config = dict(
    hidden_size=160,
    num_attention_heads=5,
    intermediate_size=640,
    vocab_size=2048,
    init_std_qkv=0.0375,
    init_std_o=0.00578,
    learning_rate=0.00139,
    lr_mult_qkv=0.7,
    max_grad_norm=0.5,
    warmup_steps=218,
    schedule='cos',
    final_lr_fraction=0.03,
    doc_mask=True,
    max_steps=16385,
    dataset='wikipedia_en',
)
Each number is 50 + 12 x the weight over its row's rms, rounded and kept within 0 to 99. Layers, rows and columns count from 0. The size before them is the row's rms in percent of the matrix's.

# layer 7 MLP down, 160x640, rms 0.0968, rows 51-76, columns 0-127
098:49 57 43 43 47 37 54 53 49 58 33 53 55 66 33 43 52 56 62 33 40 42 50 55 74 33 67 48 44 38 50 35 73 50 58 57 32 45 28 55 41 46 51 56 28 73 36 49 63 50 49 51 46 63 26 26 50 53 40 19 22 50 56 71 60 67 39 27 47 49 23 45 45 61 42 46 52 62 53 47 65 68 50 66 65 51 48 61 36 45 42 39 47 41 39 28 47 50 53 64 53 51 63 40 50 67 54 75 37 55 51 50 49 40 10 43 63 68 38 35 37 71 44 35 65 46 47 55
093:55 65 52 75 45 64 60 38 57 48 62 36 51 64 56 45 38 62 76 50 31 43 50 88 37 57 38 57 32 46 50 52 29 50 45 61 52 61 69 21 49 38 51 49 56 41 62 50 66 53 50 50 57 65 57 37 50 38 82 62 78 50 42 25 40 46 45 61 55 50 83 49 50 51 31 54 48 48 47 51 39 55 64 73 64 50 67 48 43 54 78 51 48 50 63 43 53 50 44 51 62 47 41 34 51 60 57 56 29 42 33 44 33 37 29 35 48 52 68 56 65 45 44 61 54 56 53 33
105:41 44 62 47 48 48 73 32 77 31 42 67 48 45 46 46 61 49 52 66 63 47 50 43 48 32 71 73 55 64 51 52 65 50 44 36 45 35 26 41 53 42 49 59 46 61 43 50 61 54 51 58 48 50 27 42 49 24 45 48 43 50 44 50 55 42 49 35 34 44 59 44 49 29 53 39 58 45 31 33 36 30 44 50 47 50 55 36 36 53 51 46 33 47 42 62 54 50 67 59 47 47 54 64 50 52 67 72 39 56 75 53 37 49 55 15 45 26 45 31 60 72 43 45 62 50 48 59
096:61 58 72 56 64 56 66 36 49 53 48 57 44 53 54 58 39 59 45 45 48 45 50 59 52 52 20 46 49 65 49 50 81 49 53 45 39 65 47 42 70 60 50 59 46 67 59 50 28 55 50 45 55 49 46 62 49 35 30 74 50 50 41 63 70 60 50 80 59 68 56 43 36 55 36 69 42 49 52 47 39 50 57 60 44 50 60 56 56 46 53 31 61 45 42 68 45 49 51 51 56 44 57 41 50 58 58 43 68 52 53 68 35 59 43 54 39 61 53 44 48 35 48 41 53 60 57 59
091:45 39 41 42 57 44 35 48 53 46 50 38 68 52 60 42 42 48 65 70 30 39 50 56 57 48 52 72 42 63 50 69 53 50 56 40 39 49 19 57 43 62 50 61 74 51 40 49 42 60 50 36 40 42 32 32 50 30 37 59 74 50 27 65 54 48 56 36 69 46 37 60 81 44 67 40 44 33 34 52 46 29 45 49 66 51 62 43 27 34 39 48 58 45 30 39 47 49 53 46 60 66 42 73 51 56 40 58 53 33 49 34 77 52 47 59 40 54 72 46 75 59 77 39 58 69 37 56
099:46 51 41 62 32 49 51 48 36 63 44 77 54 61 44 34 67 57 52 42 35 65 50 35 49 21 44 52 66 47 49 50 61 49 46 51 55 70 64 47 56 56 50 38 50 73 40 50 55 66 50 35 76 61 63 23 50 59 49 65 41 50 57 37 49 35 46 62 31 50 43 58 57 45 34 59 46 39 53 38 57 83 52 65 66 50 50 52 57 55 49 41 54 53 61 55 50 49 52 47 53 48 49 45 51 76 48 56 57 69 14 50 48 37 75 51 48 54 45 48 47 41 39 57 47 49 52 75
103:65 50 58 43 37 41 40 70 69 45 60 58 70 56 76 61 36 52 50 36 73 46 50 73 46 38 26 54 37 49 50 53 37 50 30 61 52 63 60 53 53 44 51 51 46 38 54 50 58 52 49 41 54 42 65 40 50 48 88 31 44 51 38 43 37 61 55 56 40 38 55 55 61 49 72 44 64 27 57 65 49 66 63 53 63 50 56 43 48 48 41 44 41 24 45 56 52 50 79 59 53 45 45 45 51 52 66 75 50 62 29 37 55 39 53 56 33 58 31 51 41 57 57 55 47 64 25 49
101:73 46 59 55 58 53 60 43 51 54 44 33 57 50 63 46 41 46 54 46 58 63 50 41 59 57 53 34 42 41 50 54 38 50 55 56 67 56 38 62 57 52 50 32 51 71 56 49 48 62 49 60 40 42 58 28 51 41 76 29 19 51 52 54 33 46 58 43 46 30 48 57 26 57 36 62 51 00 39 55 54 79 55 57 66 50 65 63 53 42 50 64 62 51 57 69 50 50 70 31 53 48 43 48 50 49 53 52 55 52 29 27 52 44 38 64 40 14 36 44 44 40 60 55 67 40 47 50
095:53 41 39 49 48 39 41 40 58 62 77 65 58 38 62 54 55 43 40 62 58 48 50 57 63 54 58 43 43 57 50 54 51 50 50 61 42 44 59 48 47 53 50 55 57 46 42 50 46 23 49 62 17 57 29 56 49 29 61 54 51 51 70 64 58 38 46 63 36 43 58 52 77 61 42 29 49 39 47 31 41 39 29 44 37 50 37 52 39 63 48 75 56 45 38 40 50 50 42 69 31 72 49 55 50 50 48 57 74 52 61 64 27 67 55 30 47 53 40 43 37 50 69 43 57 45 49 52
096:78 46 56 34 39 26 43 56 76 57 55 35 23 56 66 47 78 49 54 59 34 62 50 39 39 62 36 25 32 56 50 42 68 50 52 46 48 47 85 62 46 61 50 35 42 35 61 50 57 53 50 58 42 39 50 49 50 62 63 27 50 50 42 41 41 40 33 42 59 44 41 21 46 41 45 47 28 40 25 39 52 82 51 62 49 51 51 74 58 37 47 60 24 47 29 40 49 50 66 57 49 33 64 58 51 57 40 07 41 44 49 48 64 72 54 80 61 32 68 59 58 59 53 50 60 36 46 57
102:60 46 58 53 60 57 49 40 49 47 44 38 46 57 39 50 44 51 61 38 40 41 50 58 64 47 36 36 47 59 50 62 40 50 55 54 67 53 59 61 51 58 49 50 53 51 45 50 49 53 50 43 47 70 69 56 50 42 46 49 49 50 32 36 39 74 39 67 52 37 46 61 33 88 52 52 44 47 63 58 49 59 59 70 56 49 57 54 57 70 62 49 48 53 44 50 51 50 77 66 56 43 37 63 50 38 68 44 62 60 48 38 76 49 47 65 43 41 45 69 57 09 40 22 37 49 61 63
096:78 36 43 53 31 55 79 56 65 51 56 53 40 32 39 62 58 30 30 67 32 66 50 53 54 51 49 52 58 55 50 83 45 50 62 70 41 51 74 58 37 72 50 55 49 39 52 50 50 39 50 38 34 43 16 70 50 57 45 65 43 50 49 35 47 67 55 67 63 55 78 76 46 55 50 65 70 50 38 42 60 44 46 47 35 51 46 41 45 48 52 41 38 58 70 58 43 50 42 47 39 50 50 50 50 42 51 61 73 45 70 47 36 71 66 57 52 39 48 60 51 93 34 46 45 42 64 49
094:39 74 49 51 42 42 61 65 59 41 34 38 48 61 49 45 16 59 54 47 51 45 50 56 45 38 67 41 40 50 50 50 52 51 70 63 49 52 56 54 47 53 50 55 52 62 43 50 34 56 52 39 63 54 51 36 51 25 44 31 77 49 34 36 39 58 59 75 56 46 65 51 70 54 63 41 59 46 45 59 48 35 63 05 32 51 55 77 54 58 48 54 60 43 58 75 23 50 53 35 62 43 30 48 50 47 50 59 47 48 56 57 54 09 46 27 42 67 50 49 41 35 57 48 31 64 45 42
091:46 50 56 23 54 29 51 72 35 49 67 14 49 46 69 72 41 58 54 44 52 36 49 52 66 58 60 60 37 45 50 40 52 50 25 82 46 40 43 48 39 49 48 56 46 48 63 50 39 42 51 35 36 63 79 24 50 31 44 29 57 51 48 51 47 40 58 38 32 34 67 53 47 41 64 49 34 68 47 37 65 42 51 39 35 49 26 48 51 46 39 34 61 51 45 44 71 50 27 64 45 52 42 60 50 21 60 52 49 66 59 31 64 58 47 44 53 53 51 51 41 59 38 61 65 40 27 45
099:68 62 62 59 43 51 66 47 67 55 37 71 38 42 27 62 54 57 40 38 62 62 51 47 52 51 70 38 50 64 50 28 48 50 48 49 27 47 24 29 45 54 50 65 31 44 55 50 58 70 51 51 61 48 54 45 50 42 71 28 45 50 41 53 41 40 36 49 43 63 34 54 46 56 64 47 45 34 43 58 53 49 47 72 38 50 58 46 56 21 32 81 58 54 36 47 44 50 42 59 42 62 49 55 51 64 39 49 25 54 50 45 74 54 60 69 41 38 54 56 64 44 46 69 45 31 38 47
098:77 47 39 55 26 62 53 48 38 74 37 40 30 49 42 53 57 49 51 54 44 69 50 52 44 47 60 55 44 80 50 43 55 50 43 43 54 65 70 80 52 47 50 68 42 57 45 51 57 54 50 50 28 54 32 51 50 53 52 51 66 50 44 59 54 49 33 55 31 54 55 61 36 44 38 62 40 46 59 46 64 75 44 70 65 50 34 33 40 72 31 58 37 58 56 56 59 50 31 51 50 62 59 52 50 44 29 45 47 46 66 45 53 33 52 64 62 50 32 41 43 46 40 46 50 42 55 63
105:62 38 41 37 29 45 38 44 30 55 37 51 41 60 48 52 46 58 58 52 72 63 50 87 48 58 37 50 48 60 50 48 65 50 50 46 54 32 88 37 43 39 50 47 51 40 32 50 61 43 50 47 39 58 47 26 50 43 36 41 21 50 49 56 32 64 45 59 42 66 57 59 30 54 46 50 50 46 68 61 49 57 60 28 48 50 50 53 31 47 61 58 57 51 38 45 62 50 59 36 67 63 54 61 49 43 62 44 39 51 61 45 55 51 46 63 64 46 75 45 38 52 52 42 37 66 44 49
098:32 58 58 58 40 51 74 61 63 56 42 49 56 43 27 32 55 36 53 38 36 41 51 51 47 58 50 71 83 54 49 59 41 50 50 39 64 43 67 42 45 64 50 51 39 48 56 51 45 51 50 45 75 55 30 44 50 54 65 61 38 50 65 70 55 50 64 52 54 45 57 48 37 57 26 41 50 79 48 64 40 50 37 69 38 51 60 61 52 53 55 63 42 65 49 52 54 49 53 42 45 25 50 54 51 37 48 49 65 50 59 70 28 54 61 40 44 40 21 52 54 43 47 53 60 43 51 33
100:50 49 44 73 55 57 57 43 36 44 29 42 47 72 44 61 25 70 52 62 70 79 50 36 34 70 62 51 54 39 50 53 61 50 50 63 53 26 55 47 67 37 50 17 54 57 50 50 61 55 50 52 51 33 42 61 50 78 50 58 47 50 31 65 32 37 50 50 30 63 48 46 49 41 38 48 54 55 68 36 51 66 68 48 61 50 62 58 56 30 56 30 35 58 51 55 57 50 53 56 67 56 52 31 50 59 64 47 51 40 59 47 62 62 61 60 42 37 54 61 60 57 79 67 59 49 42 44
104:43 51 50 48 47 43 54 69 58 46 65 75 52 37 60 53 57 34 54 64 44 38 50 64 35 35 43 66 54 73 51 38 45 51 81 70 67 59 36 45 41 23 51 44 56 39 41 49 38 36 50 43 28 51 46 44 51 58 44 48 39 50 58 55 49 59 58 29 57 39 70 35 62 26 60 43 67 37 45 45 56 50 49 30 39 50 60 55 63 67 46 50 62 55 66 50 47 51 47 50 43 50 33 61 51 53 46 53 59 55 46 47 37 41 66 29 39 42 67 27 54 36 53 40 27 68 40 55
091:57 56 46 42 83 51 60 47 44 54 52 51 59 56 51 48 46 64 64 75 37 56 50 64 46 44 60 48 38 54 50 57 58 50 72 60 80 47 43 78 59 46 50 42 34 59 19 49 56 72 50 58 54 57 55 30 50 56 33 56 56 50 35 38 36 43 53 60 57 68 22 51 58 60 73 60 41 62 66 68 40 54 50 52 54 49 71 73 57 63 33 45 56 47 78 61 36 50 56 55 61 44 52 34 50 50 49 49 38 70 48 49 35 37 53 45 22 56 48 37 57 53 53 61 70 59 53 58
100:28 70 66 66 48 42 51 43 53 48 62 69 52 37 26 46 67 39 59 59 50 41 50 45 61 58 76 56 54 40 50 61 63 50 38 44 45 52 38 56 50 75 51 56 47 31 68 50 64 30 50 37 47 63 43 46 50 45 52 52 22 51 48 52 46 37 51 40 50 60 99 45 42 48 31 36 28 55 60 53 44 34 65 52 30 50 47 45 58 42 48 45 30 50 44 46 53 50 40 48 48 63 47 40 50 45 25 41 77 30 48 64 43 39 47 43 64 30 60 70 64 45 14 35 20 56 41 58
091:82 71 74 53 47 56 45 59 30 49 67 42 45 42 34 37 44 38 44 66 63 34 50 24 60 54 49 53 59 48 50 59 28 50 82 62 44 36 62 46 36 57 49 70 26 40 43 49 59 34 50 54 32 38 40 42 50 52 66 14 61 50 33 56 51 51 33 48 43 28 49 62 58 61 50 59 25 45 53 59 28 31 59 66 40 49 52 48 51 65 46 24 47 51 38 38 42 50 45 73 40 62 26 39 50 59 35 43 63 49 42 55 48 49 41 41 36 38 48 51 46 53 52 44 44 65 48 54
096:53 47 42 62 47 55 38 58 35 61 48 52 39 58 71 31 56 58 60 34 54 51 50 43 55 61 47 31 53 80 50 54 26 50 60 39 62 18 57 49 51 57 49 54 42 66 45 50 48 57 51 40 52 40 41 55 50 22 53 47 38 50 54 76 14 66 32 75 45 30 53 56 48 54 27 55 66 38 55 51 55 57 53 48 43 50 63 38 63 52 72 66 25 45 27 40 37 50 45 57 56 80 46 49 50 40 61 44 47 37 60 52 42 45 55 55 48 42 49 55 25 58 56 63 60 58 42 50
205:48 47 40 42 39 86 43 63 43 47 65 50 52 58 50 45 49 59 59 61 54 52 51 40 48 57 57 65 48 52 50 44 65 50 47 36 45 53 56 51 69 42 50 53 50 65 58 50 53 51 50 44 57 54 52 99 50 42 47 54 64 50 53 43 56 53 55 50 47 50 53 47 57 48 44 47 51 36 81 49 48 57 62 41 54 50 40 50 50 45 61 38 56 37 56 53 65 50 53 48 55 49 69 64 50 56 68 58 45 48 50 51 27 42 56 45 47 47 64 51 55 59 45 43 58 56 99 48
097:49 58 47 65 70 44 49 48 55 46 60 50 45 42 80 61 25 54 41 57 61 49 50 65 30 39 60 11 46 33 50 65 53 51 67 73 60 49 52 61 33 62 50 49 41 45 31 50 48 33 50 47 17 70 58 50 50 66 63 59 38 50 42 66 47 57 69 53 54 35 54 44 47 54 40 51 61 40 50 32 65 39 42 45 59 50 49 65 57 66 49 46 43 61 53 72 38 50 45 67 42 52 68 49 49 32 55 60 48 77 58 32 54 44 29 55 56 51 67 57 39 64 63 47 59 59 44 77